{"d_mlp": 1536, "norm_place": "pre", "qk_norm": true, "bias": "none", "extras": ["local attention windows", "value embeddings"], "lr": 0.00173, "beta1": 0.95, "schedule": "wsd", "decay_shape": "sqrt", "seq_len": 512, "doc_mask": true, "dataset": "wikipedia_en"}
Each number is 500 + 40 x the weight over its row's rms, rounded and kept within 0 to 999. Layers, rows and columns count from 0. Numbers have three digits each. The size before them is the row's rms in percent of the matrix's.

# down: layer 2 MLP down (transposed), 1536x192, rms 0.0949, rows 78-177, columns 128-191
# up: layer 2 MLP up, 1536x192, rms 0.111, rows 79-178, columns 128-191
down78 090:502486545500468472472393552515537525559550535593508610521510527509527540526492474466487508539509453550523461537479533518482498531563493540529456506436549531530542494425442393522516564470484524
up79 093:455487543488577572490500468493503509490559476529593544477524502458518539464527553500496486529514519516597483546470468498515484445555528489536535567512548451528466478432534517450521534515476537
down79 096:473513521526499450477567528434537486563461554625506527493537541474489464588515500400478504460447529547416495534532553513538566511480532527525537509487453527536535500490478501461501536576458504
up80 103:465527475572482491545589510472492551495562448546602485536549499558509525504439474532573490560502495493557454516480484512490550560524537460531481470511485506506521490532435565473512528539613443
down80 097:547450564533490448499497492472468507490440472476439538469433555438487505458539572425464448453512548555525486489403510562522529564439495562465539613475456505423522557505534519515494524447495561
up81 103:487510557497507526503451527493540538547566501500485532477467480435439518500546622525541521507557479497444408528461510484475478493423565475542475485497499502506460510493430503473484543500453444
down81 103:490506473533531416468502566415515532540552495496526493480474503501507546563481465492505438461495491540542473469537505494557536441473450576494533489443536552418438510474593509468547521520561449
up82 106:530447489502562549480527487495443512481586546467606534531502486488480551553471518433475451441525520496571527431494501516496470499515512494510533567495492468504466554510510492549522506522565473
down82 108:478477466490520557508508491568433476536411492532467600530525557462487516562527577493534505452539472581482524473499438560442456444494528484521550491452536455526557453482480484564537533525405484
up83 095:546575413459485417511449499438460448485470519513523482483467470479490523496451506525453493553519547466523496567424463504475514467549470462529512511522523475496556574526518467488512478512477438
down83 098:536444570537537445523440492496549527550518469514482558530483518561437476528459542555537483515534425533438500479492483488543550505492525526463568473451525434438519519543543496435483506504494533
up84 091:578584510471488519494580485490488602447523551523474516556523455525485493454501504487507491498506533554495489564553459580526558472487557545511504405498477543486532565525487455564495454516413467
down84 088:478509528539463446506524534562495466447470528509508462445470539528521537521510432498488577467455514506487534454472549443595504473498541424579438606525495483523538524548569494516495516540538536
up85 095:495506499498473552477517423521471512480480506425481521462443498476442519553449505432539456490587559556493498452472420504503499451447507499546449537531511526487469580531530491468478516558451512
down85 097:510531491464449444436510439519433483583541471467493597480475501457468462568506517513538491486520488502477508448501374566478500507486507501542552512483504505523532505484476534538507571465446563
up86 092:501536472519491499586506468537515452466504484548480506523595515491474542471459492559477485538527425514488537480504548520415493488517498473463493540524497493567534576548450486574513513535492411
down86 092:483544523496478535566538463508516451432492478506491573460517455509523582492511487492508543511472532411496423512468480536582558452555508493550520494486457491538580530550547411459527468482576520
up87 103:448463469478464473527506437437514504443506455489427429526555544490493566460540570424548457509515471472573495454486426469515517538485466479505526613543460518528485457484530564473518448485536502
down87 106:489582493556502447470497503525431557555463489436490525549541551554509502502545522509535472447442451479521498513463395514505516538597562497465494482504504507464465499547470481533489490462489553
up88 091:503616521487459518484579462502538476455508576502497523522478504487494464505515497483525458460512591495474538508536513569433490531508486586506516451490480489494522539459548532494500469461456422
down88 089:502581536482502467470528449517474469512459508508460459484475561518492494481503502462487495530507561500484573479525492469506499482512480460433520468514434528596514506473535502515512471478618558
up89 102:459518440542524513531526500546481461557522472498584558532487494508532546493529523481445501538527512484514593473477547461445552563538429547589493560554439504493446508520469460446465544558478458
down89 103:528474512511585522460548483432550470538490502472489523555507449520533526533519510505524502506425522497495445516507506440475587459506628547544493469444485535498535495421457499550524512537538438
up90 116:576568533480505574507475464546488506498553542530474487483561523576468485459489519527511510518544537470513527496503521429513510487452490492487518486464504468485456512491509575502542497434442516
down90 105:509485409484407515492462445494515574526504507506518477501473543540534534515452460461492473530533459543490511495488405469409522518503549536455477429481475557534576551430493533527477448578507479
up91 093:535571497454462511550531522542549461537480487539438527453486495527517519490509578475527467528539509443490587463540489503527516612553506562545539529496549462448528533544581524552513483533497523
down91 092:558586484462525527477499480509485418479502562512457506534520435486523538484468468512569447537473541501516490539493576495527497523452463459460501431520410629513479443565497479485489535410487572
up92 095:454488526537520530512570422503462509507573510548440497514546504479534554553422480470478482540484502492493457541546533456422503524519461510507499526425449539540495471483471553439535463534542400
down92 096:561487438597495508527455472474523505507525481548499445565508493481483459562473477516511509491504531458585546492598485520468488539462529487425525533439498456497437438518557559475479543482516562
up93 092:561585579446476565481449444504476531424478538616481516418521526481447509440519525449588550463495490586528485511566463539513463569462468510542472497502482474522511451428555528528506451443474511
down93 092:422474586521402531522474548441491510496537491454454461497485603508452548505506570478465482494479558424560526502489444480479498494498493522494491512468515510537425425509487484434525524512500505
up94 106:481458449508524485523476531544436547538475494507525426526505575501438475466481555487446509428459486591468505435454486425566495515440578594520551491517440500451532517463496493540526502512488474
down94 104:493502494546497503560483488541490433432523439416455560481465455545552561513517489529523532535416531442554533564487481506486527469537470535482470481485516489507502547496495475424502479487516411
up95 078:507493402496539509513507456480406487435521524539512490465524503502506560549488542445498448516511487543546515467487541482456476505491501483527450448475483501477486557489482450529552499570582504
down95 069:505499432532554520451501484544542497571462461509540569503553490504484522507398459537576508525528513485533505501487470500527500422533503461511502415398566535517523451512432527467508580518570482
up96 095:491590506582504496558544541524521549450477524487536526533560466446446514518415468473405534570491527503537502430478557470465603499543459494511411473514493528525459612523542461492540554480457491
down96 097:515497512495507532486459462512534503529408535492507498529490514535586475527508495570511563542551504521477487475491496537476514481510535555545519455467575482477532437464408452536505588479487516
up97 111:549484529493537557482509522536507489513477481519505458537487518466402614487559436413533513529528563473596499507511444477541502496479540487526547544487518461513478503569534526460544529453495547
down97 117:494457565474443572493624519508497455487429522516466480548463468503558514477507476490502457500468526495547490545491477483456483548514490560572502402469527455506556488531503439534500486521484503
up98 103:493557449532537550472440581499437421510487541559492546454568546451548446434516533427479461501444429514551481540498504488513503429611547549536477477506488518454504552474479445501502477548490478
down98 099:523500493483450525445546532563431481527438404479450474526514484555545502476491502526560492450510561535462461565473437461483521455487538501573493491510517540482466487495564477527493484526494534
up99 092:506563526532474479500452462478496432430554428457508496559492565531407488488450539468487434478527524507498474481513560489481530536493486559519535481478391463615531466560455554485483485497504473
down99 091:441544406537468480539522577533522476463472484478529476487476451544499546529495512526512524491492509496516615446450482537532482461617539444437492520528473486473455512615540454512446484470504535
up100 095:460584505493499492458446424482482527553486504525442539434492504518477509511468494514530404425560499489470548503510512450528547515521464446494478461403559499450470502563572481486567495476467538
down100 098:519495521504561555508455532509513516501484495497509432482545497545555471469493542483520464467514549535530528581533555483481515484409431563466530484552474478463510505430502486456448487641497476
up101 102:464494487517474489493472508532469394540416569476489542457530534455495468465566537531478486466517500513459575471416473537546445544488479526511463489573474535549513508508527557520518476425509528
down101 101:500563511571477468526640461522515481496488514519443481521517503544478506493390502537518478517458510445477548451550503528516517524544471443436500467415554460543478541588551509516531533465591539
up102 091:464499453550510530511435475516536544540491503499436544470427531489476513490514448505487407490568540524537522427500494428457559579501525470556415498452568519452459569499454493435571500504483545
down102 090:540471566473494498464525527499436525456459515514495550557443448479504569522541519454464452549453512521470507478474547513482563522523511560506520486475460539581500491506499485552451472481515520
up103 103:420526484510527486526527449580500506472546437534545473493473460540496533511454530531535430517503553460582503511475531391453523553499404499500473484574466504537537531490519539451580526492466503
down103 100:565500564466445489489442493567467554430464523455490467517464500462533495442505493542585487487474463492511513532531466494548490533514523521512538475439567413488518505481553482468498519447522527
up104 104:430564475515550464489451458520485527472534479545525490447483488470497522529474486511533429505541458470454484524507465416466471564590542475573478494469546520577516526530484526476515487518499481
down104 099:444434515543485553492500524509513565480512523488459433502425501482483526473490479438573516481472581461521504457555458507546469494477489461534551524474466499483535551447552562462486490425555506
up105 094:455536439542465514528459438452478502439478432642514558478499483473531548519467539484533492586489519553513487562518492439502509528497469465482493429485487527487486533480556431464480499514503459
down105 095:498518484457485532490472464564502482499515470494562480513530499442537471467509535461545457456461488499512527558542453473520458528496503516478560513494514459444504463428463504496532514448478462
up106 085:456461510593493499490484449471503454496494482442450524407547468464388437489478520518495528467498471526537523456466527512491453472514456564519418499553499419561506468451421463424540483488455527
down106 088:517506489561522446523541450497441532448473559504490457481432512533530558502550494441522605482498507500453542439476502462505510457544545409544523511462484510580479496476524511521522427555524528
up107 107:524488531529511577468548520433408492524524515477467427528485510511537510451513518443456514559509464523454417491485549550567502537465579458561499524529470457558500466428535476488529518495461488
down107 108:523538493509584531496495595438520476529466572399448432455508512533501490499470543536474491452484572536450553566491501489492520513507547443502546556530552534559553525529515434486536485471489542
up108 093:563525496484534491551456499557527526528535515450486463504495517529492572499535572524476510519500464472480493553472485492563503523478454463516541566503522455461548423469482505475508414576523524
down108 092:557529464519472452525511513506567512552393505445519444449530561486488504546529483461464483448576507518515527398482492454465532470481543544494403571421476565451499494463589471544548468459522555
up109 096:525600498442539539508459577522432389485456470543484453518453507439506466398516541501464557447521452430545517489492480527520438456503475497554497530490554464538482468453495471511556551501529539
down109 096:467503495451457537480532432543515553507467493487532531553402456589567496464508443557547547476526486430462572448506556512545559532487497520505496505442500539561512489549513526521550544534568499
up110 097:519467428478529490558479514470462434513474539495483500508573512474458507502583507443507524547540566500491508505456541505539489494486507502502431484457547497533454504523479452491538458496475559
down110 098:515513509549482462527466407439478518436496551477430471470487486481504491539482443489440520539458514415505454529488473482499573515465445533422528431513519450501508488494566545554578551550549420
up111 109:457521441454543469518498455566510508417495447485493531536513536461561516398463453442537538529495473495502541530510512460537500559543538489542575523424554504494529558472509425549494450513531529
down111 110:604533537439524525473496466492442502506459477437479526547518513515506542496465515504491485451417488498495580496465424494463460523517513550542496490435530530396511572487442480451542516518513512
up112 099:511488424479594460540469465507489493519459485494498489485545589540503459443517520470439388484566529520528512486549512402470552542486447564549531464415498500497520550490432482552488470523521465
down112 102:551432520483478444480539475492473488566488481543519542452447521509485567479445478402466522523515547476483538498491459533512506540551529515526448493456497526504508454454550457483499463460443495
up113 101:515538455452552503497535498482493506518468530489499472492538541505495588456554565544578531633425520479469478574500432439522531517492495517504465553439533501549445460493519500476525494494547549
down113 098:504538501489517472546478519504566558545477469534513541517527560509500520508458484511450454504500403456472513524571467459477539452482449530492550480491499535513510473521490575507468521609533504
up114 099:510569472456559518457452520511488498492566494528524498521491467486468492506472517522496452501483565479566531512541493478532491531542487444539522457555522464511581571506444481545482496594520491
down114 098:565445503542515469524543504461526442552469541529475427518526489532519485485486477557507511511450530493492449501440461470559479446488562508506493532488478486481451494446490484515494441435453572
up115 109:551473419475523486513444523505521562539476498561472512483462481445604472500497447543440448516530491548474546417542482494486481512446492541495462515525476452549510549476517568467512430490514503
down115 110:542564497567513438496504455529504472502481465456559577537528460545533517520512519518502539529438477477505545486489570507502546502476488553383518443446442601528517508449474430483476499580468529
up116 108:492506545467521494450510427557481431515525451515541453489506443423502465545554530507525519500572475448486452470500496515499480509463536499496433536452445460547537529510501472473511548514458543
down116 107:516484486460473493503458506472549494435430538544462551569488483440503457450466561512561587506451448511506541522479483566486427446499528484538405422459493507490442522508424482450486485498527539
up117 099:502494523512562545513547495437427511424562504468611512461504454403534475503569526457573500477482499562469575553475425541539451477551510488521489503511496458491532458405525475499550453493557506
down117 095:449486483543491444513526569546510520482497533457468487432464514590476484563456519468425539552522499500550543429440463478534528541496510483487523532489497526528421529457490472542499454446488472
up118 106:541536536532493533534542546592518486483491488416517504448530469480514562485497469444467513523498528462524508527443557486488502487566455540487468563521489512507465522516486477454469469571541557
down118 108:505457537514547447451519469426500510529470487495457457515402546540513512469513505502468473420518483466514532558422563451528478458559510516515574526462503466424483476475521470556523430520505490
up119 066:493518502499510452552571488528498532429541547573533447479507563496511566514490511426492449492527472584563503478494498470493481491466488528568467475544486436532519535480488576528567450517520484
down119 050:522492452518518571515461491573512531567534492525513497538520516503537563496546489483512557521523473537510524473555510500503533484493484468411535523495515493584554506478552483456504552522500526
up120 101:505494546465535575460497453521470424457508541507487480518504524445502559479479517479431458559504524597519441506417444462495528472493538479535521471524528535554497530481520436488479465519525505
down120 101:512427500449484535580510522452486564504468517539483431463456601587444517495520506502451433542496500492498489457449440458496424515480517467491524507413572514504416473486456490566558453490499512
up121 096:479501542499493489546538519510492553500541505463514467552488482544519551465487517491452479562495534477512475534478505487459541546452552514495504513482445520511459539472543490477598418527563508
down121 094:506549452545474421541468496465506503465501525456465516524453496524547519523529591513558497534536475535461560469516499469519480555532467551460513557441540496537549452451507492561517448536539452
up122 099:399491494495467497560591451561459537474523561552508496504521485469422518543468479454500504572516555480496445570490509442510496502494473439442462521495552546477500457586525453472487486484536464
down122 099:479496481471503575494502391583502457528468523569546521491509406480483530474451457486502522478445458449561533545510495539475431449554499470525472522452390526523485538542405560487503565450463499
up123 102:509425551542489477495511521506432517472538455484426427424541505433527524448491544466560563525511450458461515540568534449567487515498560445489472528518494451523556494520456559564544506468477500
down123 106:468514451514522494573507538479552510487446503396545426465521484500510500500510436509512505480519541537529489495535457475477507463495548451543466481473512589425498562500461501493461534467474493
up124 108:473501527574491530537540456552496550497618563577503505516501497529479548527441514426517533511521515450500552510459500426519497524475534485523473465409500501505418500524551466462528473516428416
down124 103:550432500521514497520508507430553555555459527479555518505502489522530486529538510525489506524520534490437502474468523474460532568549509431453514457461458568549543480499543416572544467586481539
up125 093:549573494452553529507511547532515502533509570521511558524546553614447518453519554515497512481549487479537490496522519484473534493515446496479503446509542460542505554453558527513613475416524509
down125 093:504494500520418495522495415500486504523549479529487445419488533555517461481426502446510520545465537522530474561513530500519540512542495540489485439506519571503511449533537479470434578620410506
up126 099:509464489567535539511565514540478416438503486503509440515490430482522509512590466517442502511553494483583464517498543497474467486505475493578480479512398502512528544438501468550509428529593446
down126 096:487451489507480523496417541537483499562447466519463486534460507479486478518550474590559499501509414488550480545456461506432461457509516593515520412467494511457520429440512452513552523538537510
up127 105:476494484535505494535465499556472491509612453545590560459487525455502529494522503439432550502493512497517432484485564535527470527540522519493499495508550490450471515502553490579564487518491534
down127 105:451535444522484501542526593500559541540532477497532437482463509534516533555493506515492429467444458582594524481461439434501561522523518504476534536489491498487538486465487530548472544470417541
up128 109:546440549506537559531486471556528462545443505474476498538517556364535512511582512470573448458524479505532548551572512496464490504446526498509470451492502456483508487545451522580510432438495542
down128 105:517471481512523523478475477482491514452479527501502445492536503525548405451508520511467527492510530511490501486450535477419439515515516548456506517493559509516501454514448520562555478550467517
up129 112:463556463509545463489563504515467553456531493463495481482480517502440542515462480503462450486526460563555554503492430480530528485495485512523534440533462497513535520464437580547513501483473497
down129 114:515449475521425551531438514499439474502446423544550502565503546515532477483431514524523482606554487490538459503456539411487467490504547482478483517442546526490603523484544444481542463528517457
up130 097:572478513506575549592506527425470487526568467579500572520470561544500500497554586430452464485529524546520545447530568504604471512517539594521546529455501467474519528466508506612476494569553408
down130 091:484500501558514464458438454485510526517512509496476488517471471558536523583507486519510517524585471509489545495484510509475557525440465472546472488437486488512438478507498466444472466402440486
up131 108:474482520516503479541478534483411411448503511457512434482515481535530486496528514462519508526496461549460487510526539475553523546571513593496482520506415480552530511503497437518464464534540503
down131 109:537540457443496496517458472454497507510446497455515490447506547499485434455505526484491528456511525544491534514560561417421508541550453503467483458454502559502527474538572411434488465514515531
up132 099:453459545535567529457532501477446484487507545462444447555500519466509497501518583459459526476513515512493487467415524534470520468504547472481478543536485460517512466440456535482534536537471445
down132 094:480482499482478497482545501522553462594469545483538535457452468457560530461488449573544522456540514415507545494538462480464488435490526430484524418399457441502496501496513462486483575513521554
up133 087:514484466456489515490469507450452535513514542517522568464564573457570490430572508433492490450558501514509501473461483471440524561468471538511492482514524456518528450447534491519549514443487490
down133 091:524520475557424448555504594487539534417534507520513522479427566516540518529485492480502389512467563508484559432545591494492501549520524525485472538495534538549474460481566473483532457463456465
up134 106:491576593414488502461476501563525413554493544473492505418528539485479489475562509498509545414524560527466517538417532535491461562564549502524413525491499506585486479472499556516486518497456522
down134 103:483467431533570512515532466431487602535456542558581456467516514528517517483454478558498502509563469586452448518485507493459497489555512495505504513489559515459500470477512557482514513469450498
up135 108:476512489572496485494469509536480424439510464503583507527498530555529455450512501419464486527515551461466469539484508462528494552475452491541484490559484547480458517499471512485514503521544415
down135 109:464461478490519557493495499494524591606516471431573571496523481549487461556511505488497495455507444478487463492515503440485564486477478470454508470486547495396566529449493532433529479550518508
up136 098:540461490464500538503460447513470575457517514490536368490522500541460470570456437486517500528501459567500454575496488451477489439535525452469469490508475519441562498539495496509579541511476498
down136 097:490509518502472554558465493483493449457576514488526515482519416501588456507487392508536456500483449510490491551495482569541539515471501501505435439535554538442476507475560505500525591456463511
up137 108:496484531462534515536417476457508487501474543486513400500528580529484542558480543496507446545471522484515483437458553401522512536460510504548461549480534463474532454437505509505453544561602465
down137 112:479530469511568507469499510434491527562514450466475523522493530478484438520488509467511468502518512506504583489488530511440471480497512532484512520497514501470528426529637496508473476509558465
up138 099:461464482450519498536478438544549511462471479505502473518473573502488527527552470458553506526542460593487482588559498545495549489487477453529539554546479398506446506491495564506531463513592440
down138 098:418433459489488499450500443505490521503471539436518535496531485498476439464417506603461506526518512501552501490551571480464494495408525462576500433453513566483462526511467511522588538460448420
up139 099:463495428468528435516502517527505472488542557497541443437455570555512501491535425434480477504500475495493492465566445452527552522450523479493517510514448513437466509478520490502532476468586471
down139 098:449434410543492419485469546519448520526454449542504578430525544533451532600556457518471507511546502489456495408475492450425450489496506436548534494494535506482487443549471424530539532510435516
up140 094:557439451531558473525493542523474523534499482514472537523445489470454514467516524509514475451567547476479438452579449543511447537561484494466423471485549521494552455402481550583597474474585412
down140 093:480520491527511546499438466509465555525517519481492461478530532581565518428535529461497449496512477499443453447512443493539601568492501499561406516486506567480458443504579494478503485505478537
up141 104:442494448591514520491554441496518489523553463495579457475582444477499505508460493528550552573514530474493483558525506508469462557547490439516437488552486494548445461520454537399512564555452472
down141 098:576461478454479450518492532449450479450418531550446536544481533462486486485470554462456460444436433527471537438466495472528540510447510533447531534409531473532498536493546460553449429494531524
up142 119:559498523504578436496467456513456506492562523492543498571563499563527564520557518480448538513485478539507473541495564505499497549509503552509489559533434399550550582396520537519478515431502416
down142 121:480520478512524487529480504478430475515450503476497474585503447536441536529449508484488487532493524566516458476430500516501450539489492529432531548525527500564526473491521512482478477533518470
up143 107:406541487511502507511490469519487475457447521515504534506497510548442495612553501463558471421575442512496598512500518544440457556501519524544471426567448476468488577548481511478545476466512496
down143 104:502501535401508598487560435533489464488568482485398536552545533541532454490457486487481481529524491515480458522524532580515505552441452446515541535516511538544464497513558497500468473504537517
up144 096:496476453519507571534453500494462519522510474588477543537511530464537561463607533484550523547558464528562499441573437499471511433460520430484483506506532503460522510478513489542487518430458443
down144 095:511508533559481507491472526553557501509424545512510492436437478627482519566490495501535467522471507469432479514528476469494522481455555500507458503494493504459484576533444490450522614471442476
up145 108:504497483484622522532494506433456518480486415543444549429497554512517477445541541522529408475603453554504531460540492524542581548581459495529513509497461432508558479503528525553497432498484507
down145 109:548444509509515459415506501520471469534484518601459504517546503535535489551442453504498538487514484526553491451514532550557526466483516444499512534493542422537518524498517497372542476488553486
up146 104:464425526539502490492535494565538467422500475501486478510457525573496476435476513522466485455522504521516450465508482488464562436440512526487478541566459494476412614479488448503508529455462499
down146 097:461484488483520533485444433489495501492458566514504494458451538570504494492502557466533551562463492455533489417497485505523570553526546499457435494532514546517461456398557432518447493443536463
up147 112:540464495496509570587491440494516495542491546572488517487487537529418535496459489528548549556562540473527502526502488417455411538436493458446482431442499427472548544446522546554556510409483527
down147 107:490463386462407492505436459495545555489512494499519526448429510527555506490448506499455509509540484550491501450484431498425565550476541505507505441470477541524500523470560489534474462571544487
up148 092:566548423461524522517495472524523554454446455486569451562516442509555459508483512543535450552454618498530468517488501488469539425589468504518572560464477468596521485525472493484522433609571539
down148 094:496536565470487542481580476453437458378538464558621524498450531500479560507482506541482565491502498478450513553556455553496509460546475463526572539519503475496447481491551503527531570523580528
up149 091:431505426474542442512450547522458512474542444573512421446469495463507484527484515530519473612515483483494410519553508474500581524487528546535507543448487465531483590560590485502488523511508472
down149 091:406534443577478514498426521524452492475558504442448464459447472502518533521538501479489477564471532503519489459521390502587552489502625513472555513522470560541491475531515551496513517481530470
up150 104:487479485542536451487546466594420509525592508478494468501492482509470494553512486467475459440521514476492505427471504520499462562480470533480482532473470467482457481566523509499615555519421513
down150 104:529432511503507548463505494454526507495492533524498463503492517461540603495540493544456437433494520443477481569491475464554492557479579397511544454583548495438492511574492499565531457505534554
up151 103:506499495476487535471573416536484583503551454470565552458454443500512494551413453547515445483491516518549505447493513546497461511528526486555435535504505494504487608544536486488477523536495541
down151 103:479581468477454490498447473481466522495515496518407469479545544505431431469597487510460542568508438536495490492488474534453545502472456488471601502481472475567492486452419571524508560479461474
up152 131:527482519527461485527501520456488448482509507501510436536551545476391598462525570482499527500458469516480536436438480497490431490461470499526436548517521447453544490479438490541490516532501450
down152 135:482471527447521560474482522471469564493546513537512487485462498466488465573542495528537474503432531505520567556447426421469528448468483539493464576503565484442524471456483449485449573475496456
up153 095:551576510532528542515503514553545502478533511476467516464550488527507504522485545513483443481489547437530562538462429506454528531499532485548444455456525509534487553455421455596512435554447503
down153 088:479467525435490578437459457559506461492518449526502505527447404501426523500446478549569516564485508475478447554489490565545532434481540451492486481563417500546519501510487456450477482462513553
up154 113:513509495534583527494518472488498509432481519502515509498535526541524497448484562505405528432515501480495467560463511510428507485495452580482416462513413494598542549451408490502469503460519450
down154 103:498509523500501515536514547464512490549521458519513527511451483564578483455510502506553454480488549465446531514463424516505550519528520542482467502515525557414517491452611477452484482499472537
up155 090:511455466537547486544517509441442484476548457482572411515568497487501547531556456477532535500467498527552519552451565491471503562533529548493465520475474492466558555468469512482468480474523453
down155 092:481472494497446484493486475496491405504462534514487454567527421502532475458378457457501520477408498485492494514497562565534490513544501563545474475516450498493490428520514475489454515535506522
up156 097:482453464501545502482488454482515520482444470515571431438491496476541502461590483513492540512525431528552414573513575466551508459475569505582470523576413550472506562493490548561520475497481468
down156 099:518425488516419562526441512553478448504453499473530517461527446510560515559513536572506497524512470408540463514572490515477472473504516516439515463491486510432578539516545530478428571498539437
up157 096:490462541504495551509474531455440457542479575534535514403509572506503488499452528418436481548559454562492470474494450465476507493472487573542440528429528441456486438481580503467480488503551482
down157 097:549506534584445515529412495507497490499523453522534456520534516481532574543505502463532448508477499564500567474478478515408501481530585502465515459488477478522497446476516457476466444505474547
up158 093:482429476433571490483450509500487495501460496442515465542425423514500477493570468513484479483466450457544464522563477476439498499553524513501450547454428525564571506493455554532480464555485525
down158 096:585418374510506446553518547492476491465477369525429481528480474493552499470541576497548447509525492465518490424456458430510579506475564534550438512561530560523563498494536489528465489497500494
up159 096:564547524486493455498515492519563504468472540431479534515536513466509518508575507444504459438573473496526473463467545546505493460556508460490490464484532453478428567522484537515454481510497578
down159 096:482495511536428415508517553519520452464428497500442576479569490478470450450499540446477523486450528381500480461524458488528541540479505515507464536480560466441537462512495492472487521531479494
up160 098:470540479483449565492517423448473444487502494494488475503534562482469486482425502475419436584499563513563392460463493519505512529581535504489455475424490464570404512488526476456545466576520530
down160 096:550532481456540511506474467505484424531473542458463479457507592561495534559481516469490546470471550527505505540517496469422514463468521523497569570488502472562501481479467531457537502507543526
up161 094:510566517485499524524511504456483532465544558475475480526460540432500510489519477433505467472563423531508493477522477495492464553567527531541451434447425491471533501438453529460514515431457493
down161 092:518504487510508483528449531465498514498513484483519515541531476520522607482564568494502452465518521490522458468457536489453465565512475508544458518515458507538526495469481490562551443551503579
up162 105:555526483478497480491453432536524501494530530463447574425500501507496526523577541454457469452567448518463450493485519525502469559533509539487444496512487417520543570458454490560500476454490489
down162 101:494478521525503481487534498509548493564401450478485496466566485507479463469562502454522464554519475494495430537524487559508588484483486512424511481481505472491580509444479408462558551510486514
up163 095:549434523465515556466478465544506457523456504488489518594481465458547512533549520488530528470537459454481511518492481480507436454446491449501483516546535448530526498449463502548534489486470607
down163 096:471415484496474512484557560469540528470484499475433460501472521481427456527500572538477398478479506506457518476494488500530531550371455452494497441554497485443494536494485462431478470490492500
up164 105:468453432460452502518520494511462480555521474540542531456492470440558591462499501549513512555533511544446441453392547477513526536495461530535482572499532496500474500490510552454501453565522490
down164 104:551436598506520503486489483555543486520544437504459496517524489571509571562435474537504444449477402472489515525504532495507475454588547573468598506397553534482447500517540509521500477565576550
up165 093:442484558526499500605506575523533414472541507535498468504483503460530539429489488488485505473535494488519503498536526493492474490545563595498507554473516447478443473477474587539542444534511462
down165 088:513463500536460493523482463545560500537516461463539430563467503570512501485522494493484449540489471530530536498522465500536480541455491518453519440523493541519550502538497481539475533589453509
up166 094:557472471429566482491473490531475506545489431460468508559483491546472521517486516513519452538518580536527495456510487515546522424525489451539496530515438492550546555498477509559499495468543500
down166 091:510494533562442468518434482509514474520490497544491452394497500507550546476489458505521552520460532519560540475481521522461493562542511488395541480508592513525454485508480547444495514499492474
up167 107:491455461516491533500430459481465514541490536513491527423475562425440479478429526476436457470530492540513506468542513433413564496474557515534486521478508425504516469470490473544543475471466539
down167 108:492465594523576490477511532534465520480538505540478473456472512438503514535447442502504501482457482514538558530533525533482524411484509515471580462536557511475469537539497536487493529469537504
up168 100:494554477557470526507562427506526465443512502547517502466495475534528511503479527473458529512480485474506482408533526529490504477438602553544490440503420498494427541534564504497588574521495452
down168 100:566468491569549437517469442517537476444391545487577500512492522468453411492508533488529518519490508507511531462506494492484519477540514519484483432501490445532524490441493423452476563476451538
up169 094:544587475530572493466569473537416562459500508521522555561479496494452490484463467503496463414499537543513538507447508492565504591477538512519530484544417535509489535524487511598461445539460469
down169 089:535504487603471470518535486502497492476456492472505492450440516525494563547525438523503550512461493518486565397435516440499529503557533452542538475459491499596491431527526478468459448556546526
up170 104:573474477560514442571485494483522485453548559472482500491497586482492543532517567479426527493487528599498489477420455465469467505483461558482408529499496502467513483540510509468497476437441524
down170 096:532455501486470542512542481505517491542501492538456537544543524461486509539488471547487493538519445463481546450463466492530475510485513521469513538468598522518486493507550526525492455506583516
up171 112:538486503492468561549552534521479464482452534485541494456618613491455527445471522502496501517493510551556555454430462495555549504514545497517440450520448502485413474506491452540485567480504532
down171 106:492531517509471534532522488531442455492420430492450523508486536477581496502562516517552451564503566527514495482472487513551527581547519578491498480535496461503507485483447557551494490501508587
up172 091:554519524473489515497579452515498547448549443478488561526504458524511477534503483443462438483522493595508557435496431525495456478457572516582518484527461473559472521543506582448479480482495458
down172 087:479516473516498518530442575534455481468512487453530472515562595546535486493564515581487493544484418461524496512516486442467477488537519526488557477447517552492543526472432525524522452518506471
up173 088:478496446503532578459482522487491477485491486589482498500538525569517476457527559476513540436521486472514579507484484559499441534501514476508471489561483406512468526496542521555526471470491509
down173 088:506535524551466450563488444539545422520480543528479474482473514504470504513489498484500473532470468518519440580525499420536556473471523548563546422496543593510522507582462501444503562551487407
up174 078:487430386429492402480510492519525446563497553472475499534549474476492518440512513497525502544460530457523502481520549510601499480519504519563506557568498507570585522526478537571501460469538539
down174 083:553468529489529460545469523445556513494553484481466498449506580537595555527512499550539446530453553589540548509515546475440507500572539516438519518502505452470512492462500493470489427540576467
up175 099:576530522519497465544491478533483489560478489546498549447513512492539454491567535483561428537535564430537514532547546466478500544525511540559446473476530476462543491487511433528601470578578543
down175 099:512490501614515495501544511480470542454463462519488474480468466555539507490492502434506511497506426496521514491567527526528483558507471475433532467474442519507492493528569466467439467539523455
up176 102:518483458413488541560542459517505449520533515506473438544553546468415580484509515534509507494503536481515505416513521498573457520526548575517525546485544420522506465505457543523488482498488459
down176 102:477505600468492547461481490552621480487501501531385594495488500465463518551516479496487482493456514465440509477424498465504544550519493541555536429525523454537511476529481525497481510478513495
up177 091:443525477456477541482586534516494434478534479541491537472473479512547501462498549429524471548538522486537540498504464477470498445461514519502535489466516554631389524471491418511495518519537471
down177 092:525465548548491488470543459550471532517446483461472505520525494543446521553458544484507524466493448486525508463490429592554442495438448521441521481481527502481444496518522569529494527538497548
up178 112:504454463544455536497478518481409512518473569499489552473513558469480465548503569494455505527533579520529506403508501458557491514621531508500435534500522476495492494496467529489486515483523493